config.yaml
n_layer: 14
d_model: 256
n_head: 4
n_kv_head: 4
head_dim: 64
d_mlp: 1024
vocab_size: 4716
activation: "tanh_gelu"
norm: "layernorm"
norm_place: "pre"
norm_eps: 1e-05
positions: "learned"
qk_norm: false
attn_scale: 0.125
bias: "all"
tie_embeddings: true
parallel_block: false
init: "normal"
init_std_qkv: 0.0698
init_std_o: 0.0132
init_std_up: 0.0698
init_std_down: 0.0066
optimizer: "soap_variant"
lr: 0.00536
lr_mult_up: 0.669
beta1: 0.95
beta2: 0.99
lr_head: 0.00747
warmup_steps: 200
schedule: "cos"
final_lr_fraction: 0.03
batch_tokens: 65536
seq_len: 768
doc_mask: true
train_tokens: 208200000
steps: 3177
dataset: "wikipedia_en"
Each number is 128 + 24 x the weight over its row's rms, rounded and kept within 0 to 255. Layers, rows and columns count from 0. Numbers have three digits each. The size before them is the row's rms in percent of the matrix's.

# layer 9 MLP down, 256x1024, rms 0.114, rows 105-255, columns 384-447
098:144126123111134150162151134129090107131116155119125100131111107081147138142104156117132137153132132164147135121161137117146113156132104099131154147121123125144159117066119128130111113091112158
097:155138130156165145133121172119120132101130153129107116132156139112139144129141170109108102146166155104145122114136140096115137142105115134140118135079139132139124126134208115093149127120138151
101:096140122153151138155091122135172132135086099134113115165127099087106150141149124137139073103157105179089116148147135110160123133115104129120168134156123104154109159109139125105146159143135127
099:111118146119089120145128125142165136113120153131118130154132148077121120150117109141117093157147104088131107141121111118131123140138127085164135156131155150111116116126129108118193168110120160
094:079146113128145187164113103108130132103177131118120135096118121132128155137149098165121157137147164132141150106151162133151166112118124130101096087127155145122109096136178132124110146141131094
099:136114142132173176125148142107122137145130135100138165126132102143106143110121137150155120143122137157117108112151142135151114109115131147123169155165155090122140142109144135088147145133130182
097:124144133111144189106114126077132128114150126126124110119102140128126084101095144107113107199129146112141103116119149115100102120119143148115154154127162120145147087122128107085129123143150155
101:114143167115117114149146125146125119099112115139157104147137127140120123153108119104095091099127116160145146154146160132137154113121155110124110151188128103150126142118121102150158127097180163
101:131105169097144114075136142151084122082124104140114132131091103122169119131129165130164132156121109096127142158131094115109102186121171167114135152129123116130132148137127146107159089064152175
095:145152148109158136164130136141171157152166135142113097086113132160114128148132119157121101109150098105083147140185128092135156091184149110143138088122117131114108110169122126130157168124122153
098:114125154135165101109136129126120088126124136123128126121112090137168115174127109131138155124157092118098110104129135109111136126174151144121123144171167133085099088096104142179127111186127137
099:142141131128160170124150100128138140097149133122127099098134157129165122085137134142116098158132125157143126100136118123100147138102130182114144130157172122171137138167141081139142121104116133
099:111079157152136146115155153138173117125141178153117128092080135086130099109111091123142122125136099112117156189138132136141136063125096110128113116144159140164180129095146104104128088101138104
098:148110104119150110124173160151101107106092148131154184136147105175124101099121161085108159123156083144117156114173108136107075110141098116113126170132132115130136141071090143139143103110168179
103:113091093128151092129132169133069115142171121100146117136105157054108140120138172090131128097105145145114081119095131108117082125129098144123168164131108100172095131167110109147194132162159115
097:156154129099072143134149131131139106140124163088130120121120144131135126127126142109112136094138147123151117154144145110164126124125130113157102115142107137117163131125131138143146141127144165
100:106139140110131143147120137161132166126124146096119128094112098121181150109112133141119123149142155124139119140122143135113117156089130124149120103156104127098128157157141148108096105125123213
103:121142120081128155136119114104141142099075095098127170139123131130117153111102143151154124121123128126153149102144186146118132128098146113113135118143120141115128175113133151158130081161130109
101:120137125128114155179120109106130121095149118163156155127097128141106145152133134139109121140137135068121139142127115191136123099129153121150157148127092113144148105138134110145091117131100132
101:104156166126096177172206123109089159117118176127149145146120135184174124116113161143144073136148147133152128102108107121086090148120134143137114117142135123162106134132147132133114157111134137
105:119103152048137121081135155160149159165119192140144074103096120170163139120114112156144143153129068114146126171157138096110125144158106099123095148124154138128152101148111121116161110144110151
101:120131108103142150138137109144089112101117095169121133168140131109139126150111179114118133114125113150149149137155114163122111116145157152134165165107146153141145156131141131125137138092100143
099:162115120123086098148123128124126126166128131159120094136126138153135159115123101148092157147115121103164071181150096142120125156125132096143130137138070103128117155126191145108164138129141185
100:131139145137127183089104140147090094092161118127124176155162155144115097141139117102116129120132139145131145131122136134135119129143118111104168105089150172141078143159114081144150111151152123
098:101123121141083164074093140099120151139122087122176122113115083150142148119133170149145122125176129102104162127123146130104111149092115151099117136134160133133124096101154149115097129135104175
100:175154113091096088134095086138127136150132129093127141147154100130096074148108149132128134136133103125123120120169154127074123128162119129109107082117087143144124151177156125145160091137103099
099:104144112119132098136071129119084121143105118123127094167134120086103143140130095105126195153137121159056160098085120122118107109108142167102123109151132128089121120140126141077077149161118149
099:105141152149140137147102146137186151136113122093140155106149135109122119139117140109138092166116096115109131135114117170094083157137127133142102104107128156144139100129128103135145118130149100
104:114107099130109154113145162067144166130126128111138115067111122143158099158140121144104099117126122174148129116139130116110118168109140119120108070146141136093142132119118153177103114152119140
098:116120130164143117159070076082141152123148143118156156160128121130144149172102107160121071156114090095141119143133126114136131117176115150116127161141093191126125109102167138128175121133127117
099:151111117110120120128131104136136167182140172146136107170135176128113144182128119136115112136105121129137130100143173111153117134134154163168149125120123134127125078107119150125161141087139161
100:118056089108139117110129127169133155070176127127057158122148123114083122091124163152130149139102134106110137099116122193142126125123154148134138080139095112160162165097098122094114138123116129
098:170155110136152147104103122140115130143129134133141137143163136111145142114120161126156136151156117116157191138125089093048134106108171137132115110131130126031125113145162107145148064141082111
102:196107133131132148098064130163113155150139135153118121123115111144113152079093152140133132150156128119121132132097114116100141145096109102137118163153131114111155116091145132118137157123109127
100:146112152128145147138126097170117116127094091146140121114128140150086122146127085124125145128116114100141136124116112100108132116120139142129124145151108167096071117101148138140108115144156201
104:124122121104119162109106086161134122178149090112161124127166117117130133157126141127131143157132135142112163180113124137116102146121124117099148114132144160178166141105144135135137117126121128
097:160177084145102154108070115110142156094108098124115148135156141151174138114133135118093146160107139135102143125130144138118089095119148084190128183174132102133156092141134127123111143168119125
100:111099145129108101165130108138138120116129161141146093109169051126146119166125124156149125128135113154110174115120159154146134159118139096079079170154121149119133157134139129153126099114163152
098:135152113132168141144146130115143148128157171115136104141121160108106131135153147103135160117133096146157131099132128084127130129135076125134130135107107120116130159133121140144116164161113120
100:103143121134101126095092081152126094124151139097109132103095139108121161107136050120147143135142153091119107128094125145126111144102123120102133076097127144139123181116130093144105085126153083
098:153076121153107161144095196165128085121152143124140148118126116126169122119164106132137163090147172152117169122154086197105145104142108134118117133123133162152140169136110138134106134102084115
100:117111130134151076117130115091137124102085127176101126157077145151113148130111157128104107104117122108165118145165113152190124101139122066154161105148143119126122172156108134143160133106168102
103:116146125163085158087134109161108131121143102114140158144139143134168125139143144100144162160112117136143151123114127159187145132133133133146145107150144150117093154102166136116076119107126173
100:145154134170107120131129135117163157149132150105096120133104114146123123124105101118116161114185152117146129101098125120143142122136133154106095134136156085154120120072137157124112136147075096
109:135110130124114147168151133120113121119114143134164134138121141147147123116141156150132099127159134059148169119111121120135112124085132172147123176125145086116093128137118094097125127161120126
101:094085141112142088107141131060143101145138163120153095131143174094159140120125177143121096123079098116106069130123114139134099147113114144089146122126115139130109100110062109128132161148095107
095:166145129120158147158126103106100158117129126100124079151160104124146157155111120124102123097145121134134146124123116113155117133143135121117123116124110134152179112115137148121089138099118145
097:127104091131133121140101122134088134112119134131137129121131119108118099157088107152096153137090082164142144128098147130106146111074106190125124146122148185120140139073163135119135122132120088
102:134156169131124141092122161116112144126118190148152133149133122161122127148154150095141181135111102151148166131062130120142125136160113105149124122115151100174146107127122125114133126116130116
103:142131145123066152127108144134139095132087094146093152082111095106126149118106184082140132143129100115157138153177090113107169107126087107149094147117143164133141103136104110112111126118145093
100:142093164091094125164166121117113135105124156143150124144159161089107129116108138128142098128117136121130117117108156127105141128132135137139118121129140109154104153130144123122130096089078096
101:124117126140115141119168109111106097128157146112118158137116100105150100128096106145146092122125104131128122130136179113091130148118140144152115143114159115108105114124120112153116167107094130
097:158102149137134128154146100114118130110106155156147120138084140138118154150140117104114128092188158142131127101146097103119111074157111129157106103130108144122139137115109109122099112151108156
097:139109117123118103109086087120133151116138133162124103121171110093163106100097109134136126099142164152154141144087134161096114142153096088102114105102121124168101124141119103106120103094181148
098:135169133087121121142115091106143080115183111134139138104089141144146158133107117109123127115128127112145103080106116100145128124116129081097145084142121130072091132157147110116127107111136128
101:131139139169115104125105078117140125157120135100125107151174143111114135141132168139144067115122117123115119101091106122158111086074093110168148086119131114161122133119106140100139140161095130
094:142125110127118093130123160176178141132124132118114109127136117156149160091114107139079141128089165135139130139136112131079081135111118156119104130153123133154161093140126125168107144111125171
102:105137123133130139103100116143133136098129154103124069121126169115128127128086103108129133170131114125096156139089152118163110101141120083136146132145134150141127184148099097093138130119128139
111:120094130130152110143138122118116134138110085148148138134093118118105117126092087165092142113169118154140125099133162122151140163158155171145128126146169108115139167152110115144095157150123122
102:117139109101114109163157147107130143144110118154120129129108144118105121121165132142129099144155112138105112071165103121135145109088098086134147095151147123100120119156109105135129182132135149
098:130114108123153162129146156086113097117149105175116126144089163100175151125097125153134139160109134132134144144168109161146153111154096132102119110117086093135116103111132111091159138124113119
101:087132123124163085125099113131091090110138117114142128128176122107116142118103129141118117112109141113149101116152163098150159102117122086142121138119147141126138159125153151086164141108139128
099:143129151118143130122119136066161132112121108149119165150112148128111153112166118098128121123126104114112134083132135130088168123136106103123149116118118154119131122114197118164135159129119115
099:166131173133155150102122149150131141095125157120122113128150113095075120126140115115122085123101148155162096165135118140120103171128111181099159109157110123092137082118126153119125126123141135
101:088134130148139120091135148137180099140102071161157129101136153117111142136084179133150150115098134147110161083117160155149116104121140151117139113123159116154168083106135106118099121096122134
104:117111121102139117114123136150152098170122115154146089146113101181095119112121097152131167142092113141108092148130109119108188125120180133132124121138120114095094141118139145164169126136107156
101:124161141143144123130133115143131114111102095120150120142108143140134141150148083137122155105140165187127163109093112155138121153096122130133110133134180080154158164083150120158086106112113114
102:127109131146100126140070129109157117143120159192096129140160176141170143119124098103144168157133144096099123183111122157119117154168148124128126136134144137131110107102152149107166102101110135
103:075087098124108169163160159122102120135201125081138137142159093156165102136114133136138117108137121131161178160142075122137103140136163144107115153116118152102109137156130139144140134159109118
101:159163138096130112124130129139153083122148160125117128156113152149121114100118074157151181137178127139133119080157134088160170085131148180117132104144144121111104077135080113121150139148164120
100:122113136102125164134137124119128109142146157129125138098157154149101104108154134126113143144119132114076089103130131116182069109083135116139130156100116103119107091113139109128157093165140107
104:134154126129104137117121145137108127122091125122121134182105103158132131108152119107141099131091136167123124072140129100161158160122135104140144128113144123115126156083117148144128106093103145
098:074104134111168131142117156122172130130118111126127106145093107150130110151150120091146134112130135130100098146140123083120146148089106105146170172102137143084120093137144113133103129130163143
101:162132111110124098126121110155140176146170097130100147131107148123130111145158113139119153157132168131146062089137187144117145144157135125161132098127111150163113139134143144135123104140127110
096:155102123094149121158137149117156171130120157137124133183079121109091158080106172108136125087113133119119139129102112104122161141143098143115097108128135142139147166167171096100122120086119147
104:112178142145093113144107135118134110145117100165161128152131117114163128094124172123143122082126129125118154101147111159152148125113094114143136135144147162145140125123162115119106157123114139
100:116130105131104103155135124159100148141148134101099127087132157164147149156069117165105150116168140148113173116133115152143125120144130086134109113147132132147129131133127089119152132115102109
097:133139118131123116135125127105102147143106115097111154145121157144093170124118119147123133095103135115131111103108147114145155130098144178112176155097082145137169124062167155105117115123132147
095:146119138128135133139109153136139139132165133118102090164157100153159119122148106125144126149117137152132140130141116177124136114126147177153125152117144162142182109098094116122146087132105124
098:118124149128131117132094111123105137117117141127127141077113163131123128141130158144135129131103099148111165090148096132136145165133143145101128141159164117167102116124170160142127129143118172
099:138146138149128135116134073141098121137112134114112151128132081106173144093141154104140153141112128140096106121088095187141146089145121172105157147142152172111122100095096151124135137168092140
100:104114130134107124160169143074176137145121084186113119101163178115106109141108106116135133111065128140114092098120144151184121160116130155115120137095138091115109092145101161110077139098120119
101:095138129106152122142115110179148110101098076116161112131125104123075137113133135140131151175100094125172169146121150082133139152118150148131153136154140115096142156121117157135142122108173164
129:124105094131148120129148084110112089119093121118152116157119106159114220136082121096151121134152131092174159145047138146137139122122107131149090124120143127147124149120092119088139120094142138
096:149081154155138129128086147096127122114174143157132110138110179142138136130124120129104096138116128139103133117107163127153100165147109163133147100144187136193127143104095126190157035121137117
097:105098169128139127142152098163133130174084130098139110147136162109144110146175108147112121105191118160125132109124125157158132161125135162103178133098128128096126138127117097148102162130117095
102:093177148128137131131113186096179141145102095137134188121084143118113093124118092144162112111128124153129112089148103155082138128143140059121167104112131103122098144087149137140172108120137096
100:109114131106088114143127123126165126142108153106075122132166121109093133146150130108171116130145114123119105134110161120116114130129141149149113120136122085115098132118159105145187090152103126
100:129146101129189118133187166114131099147140152151117156128164117154127131109120147112072123121103155102132144108128110096126102139089136079113158197168150143100142111147132114115198117108114134
102:131112077124144142150129122156104116131153150128095158103157145127152148108122135126146078146125131164122156161096141126087139103109125121140096111122157114148122124120131122123129145114096100
099:154136131138093118163121147085141164072136126096116121138129102132109129148141073158173141094145121115114194149115132102099143132108154149118103068094152105106141169135157122117116117139111124
106:144138138123196134133134078152127134163133105107100108129093168142154094136161133145133117138108112120142158133144142116173149121144161118106112136117137118126142101166116124140164124150118118
098:119165148146102101101156158096147095183130130152148127091147148125118118110161128127144152132126110128116160102171102106088115112141126088134126147120132095106189130113142149131164146197176085
098:157146109126143151138164135131096132146128156148113131129132093084122085118149181081147135122116156124145158149154147134106180125096127128126142158145153126138137133099089098141121122123140125
099:197131136118100185149126101149110101111156110109132114091133121127130119087136135132149148121154132131137152132108137149149113092161133109119106147146126168120137070146105098102126178157142093
104:146078145119130111130125122125121141118146120082139140057114167111118132165132043127105141110133110140163126116153115137097135150096101170106127173129160102150130128176129155128144113117157070
099:137148106131173122151182120087102107082107113127131103119127182123154137111113135094169134090143184133114143111143133081137106144105124127101123177139122125118148132116109103132147121143101135
100:176163118126120120112126099106112146113137112073126134120172126110139146164188171124113115126133095092098122135130126160141125113123152071136174086161096122140127119136121125123078168124139128
103:151146142167113152137101112109133108113160108153087114145062127148127099141114115109081133148149126110158104116115113067095143114126159127119129161101167135129119117084126128137158123149159145
101:163081134164118112113168090138136128137117118112104077143131087141127096153104108130100134122149121101122170129111178091121107144149156147129164170102134112132159118156112138122142150106140081
098:138102137112144121109114165130076114115153135097142126102168131104128137144097115129139143114134114161149143152120128148128174139127164148197163158147116168159186124118102167152176166153103160
100:117101127121109077093085133130093146120107133148138128153154151117117137099155116108130121106141130158094124088128115132127128120114152121113128080129148104180144056133118135127093178103121094
098:115124104135124106083097119131176152145127128127129086132146083090134112145132146141106127127110108111096112123110095099095102108120105164093133119119098185130143129144134123149106138120132160
101:120169090142141133130143089114066123105143109134136137137140152140139132169093140136114092118158141127137164133101122125140094180140126156134128096116105106103160137130078136139114093125144172
097:106134161139147125077142118134153119111128088105142135099135176150097105121160138090106103135114130116124144112135085119116136138119111192068128116120099135104133137122139115164141134134144118
099:125142123125115114103093109181128121115141144089111140128113183129154149150146118128093191138105148135127131117142141172102127152115148105126114092123153067118152075175143122081156136135104099
103:124143117115150136112124150132136102158132123116163097152162120130122137162104132120137115137144163118140118098170153164111165165117164095135112142148098160152082109157115124140095168119122127
101:140160135131163080116073101104133117124136191143115138125128107087105119147130111095145136150121142102161097144166129109089090172151130156146105104136135078147085133157125096075130105111112158
103:113102152136120156174159144122105154136125128112130174132146126106133134124131165127151116081132151102139115117128099117145134108120117124139132093117150123096141130162117077140127138101100112
096:081117117149141151124146113120126157092118134151124108086105121147135163147116107122102117108120111112116133109161142115114127179097117133092144119136127139085058146139156110141160141115125119
099:093104130144108120138128119145096148156148098136123121121180144142098169131145125092148075120127097142142138118104162085129121113101109126099141109136150133139098121152158088134157116111113105
099:136148125122109139145112135124101147085109100155091124142096126114137148176126146105131132151076136145119125186132121140121141150141102115147112106176112154115122067125123175117137183128090119
096:137147144146186117171142185099122143113186170143107091118103127159168125101115097078116138153127117077142119135113124137129118156157099157118128135148128109085123121114127160120126154132113142
103:111133143083145160111155117094145149138081095131175105130166121141158117114123122140178119177131122123119136135171123150140148134099101106115153149124120108055131121131158124139122090151141120
095:110113150121138122160165139131138138179127105130144106140145159145098118101113170146116136124071124128150127125134158122118145110106095178146118155149184131127134078115075126088147104123130123
098:124134105125123142104078141141099138135152105172144131118172099169123135108144129084111121172183129146136198150109118105124108116087106121144151096079123104131133150130094145119119168113123150
096:136113159140130079134109120105134130153150110082138145139125077152177128108122174111141148152109112123132092155162159147150096137129123186130133159143112113111140139139138142093162132126135129
102:162149115124167127105136128086135183120125155107092143147173177124125147129123143154155163107114140103160171104134110126131125128110101177131083120128088117136094168109132118144069151171127104
099:120120107143134094180079122105163161136131125145141108137105155117117104132124154079119192130105171123126109124126127117127151136169115132123138145100135063103104124117123127105139114133108130
099:112107118129104143125135138100095160156107143149105130101179144160176111162143122144146135166155141138112116145089139125142152156100177117126150096147174143131106113101156126088150082122129126
100:189107114123121107119127082115092142130106124104086139120138160118146121097123170131125154128111106109113151096162168106137156081141127105121110114118111095139134147126162144103144078141086148
099:126126146121105153099125083116098138124150153137128102145071099158158113158149078140070101119112128112138164121109101094117134131129146146117098132164125153147086092143146100153119139137091094
101:094128163157103132111110133114177098182114172114100047135106088112162143106176135107171122128146098166108137150127155119103106130130131127113113161172153135121109118146156111122147088122095076
096:165112149115175112073090096146117130156051115106127137107096128079157099128096116184115110132117133101155140114105100156109143158129122145118102148121138133101102158133089158176132076104103094
101:096127142133136130130162120128129143082134101146107074118143160130159106109125138116178143079159112119140090100114145124115138116134117142107153162115136110067048078146152092082135124100164109
100:140115097119108087136108137114145141096092102115131093148117154105126097161141139114126140063106123160120124163108150158085111098119092144090162109177074144093134069114115126109140102134126163
100:164080096091147129196177122189134146131140094117147132103117115135121150126093166139122148154115120133104131138137140177133184120123126114124154128116102126089141166083097149091111148135136109
098:134077140122134112113156160130124092136120164125173127131115100118111126154135084126141148138154095134178172136119117117136120144114103162126155085151135108074102144144124195100115125126182138
102:131116105130112141104165122149097129132126069093151123096073161132114135114091148161153160123099126139109128117077113151117135137127179083117153119140129118143150170151103106157113135182133124
098:143131117106111092134111144076152143125092129138155133117127129127129120141108135150144111131102115130159105132183115182145092127129154128137105118113113113107133110063109110115102145150114103
098:138129098105127116090122115145173152150125117106117130141101105152165142093129143114135119110155115144104067116109125151135146121145144106131129115155156158123188128120088112106147121127070093
103:106134104135170132136142131121110104098106159102140072111091122142162139137111110134093139144143125141128089155135148124178179136074118116109145145163120154136142150088130110133112166150171111
102:135141121116131130138159166116125162163120135118153117118085110122095100151142138153115147107087150112123083129102118106141162156144088135084139111182112109106078106107080073122141122118099126
100:113070105124144123136094132119137139127163111091174174111107166178134150116128113129123093114156058165103138128176179134141130124137117144134103144110124147109140143131138161102154126125128143
097:151109137061148121049099115139116123093140142112109109125143158124138121140141140112177111081126099149127146161108142075119133138143143154174119122097164160122083139126067158095118134106097164
103:076137140122096104135169129134109134152131166152143126144142157127111126119127114151147125082093151129149120107165147135072123148151135149163139104067134164179140120090122105101115135120140128
104:109130092112103132128163142141177142147113105169151190103128146142107114118140122146144100063116095166112102124147110133156119127169132126146122147123113129113145109153129108139113160127159151
097:121058124144123149112153114130170096128095136075144130057135132116135107124131117130127129170155124092139163114146143117164144116134114120091113098129117157096128139119157092118117134130098181
100:149082118098101085119103123106157109172137135124116139069110116107129143131128160087137149146112188110126100129093150144125071130104109142143106142127136132117111106097172078109140148141112150
097:123157139128138138101130091111127144146104137191142145133110134113142119193128154127135153153141149122153116160150135128156120121134121164098138161125106139132098156090130150140164089176116118
102:156079162137153104107102123104114123108135121149141129138116161108137116120136130127138174147124163125124127146132129104130136111129098141125176113150127140120147144140091091122139140144140154
103:178135169133135137105118140146098132139113128116151153131128141120167086083149117148094130122098107091149120144160135143124075132124142093147099109128122127108123129142100139132147135129125155
101:126139123106093084138112162136131134143092110107116209162105137117107112100160094181160157159105121167075111095122137122163121123084133088134078129105174117159146126148116154135133140174115113
100:152134147128081134124138129169112074127134092156160110093117113143109089122108136083125084109122153140106147144133135140130142124160092123110129102099157156143098127127127161096146116125131134
100:100120117131130128065128092107068139100136091154138125152112119109158111103142093125128197076152125155116141091121103122095097108145099172141148107099079118141147107089111137118132124118191113
105:155127105135156129143123120143076162134145132126122146132107120158147146123162128149137141153117134174136162149155166116092134128122150139116165176122143135133110153161117105146170174138112102
098:137068096150108102153166107064126150175142128109155132127141159113148114118103126080117118118149142129092095171114095134176067148141124100142083099143147099137120127106120111134111137150125127
100:100111150121100146157142121168136115153144188173117158109143125112119166119144139142158139119085112100114115120107105113179158138132138137135130124124125155116117147105140119114161091167126180
101:078150151123119119095164128105145164137137079152122108087152104169113147109185174096066101119138118128109144129117103128134096161136144131102125130140154159113160095148131135150129133126152106
099:143149137135151137131107137140147114096108142104128165134176085102153155157117131140137137149141150089176064155129144131181176149146159136115078147102152121131115112163110100164159143122113134
105:118122121138132146166130143140158121169150148134137151206098091165099147128166141115134138121156103121102100168126093134120125146152148145109123167120149074099126107176106122153110121127082077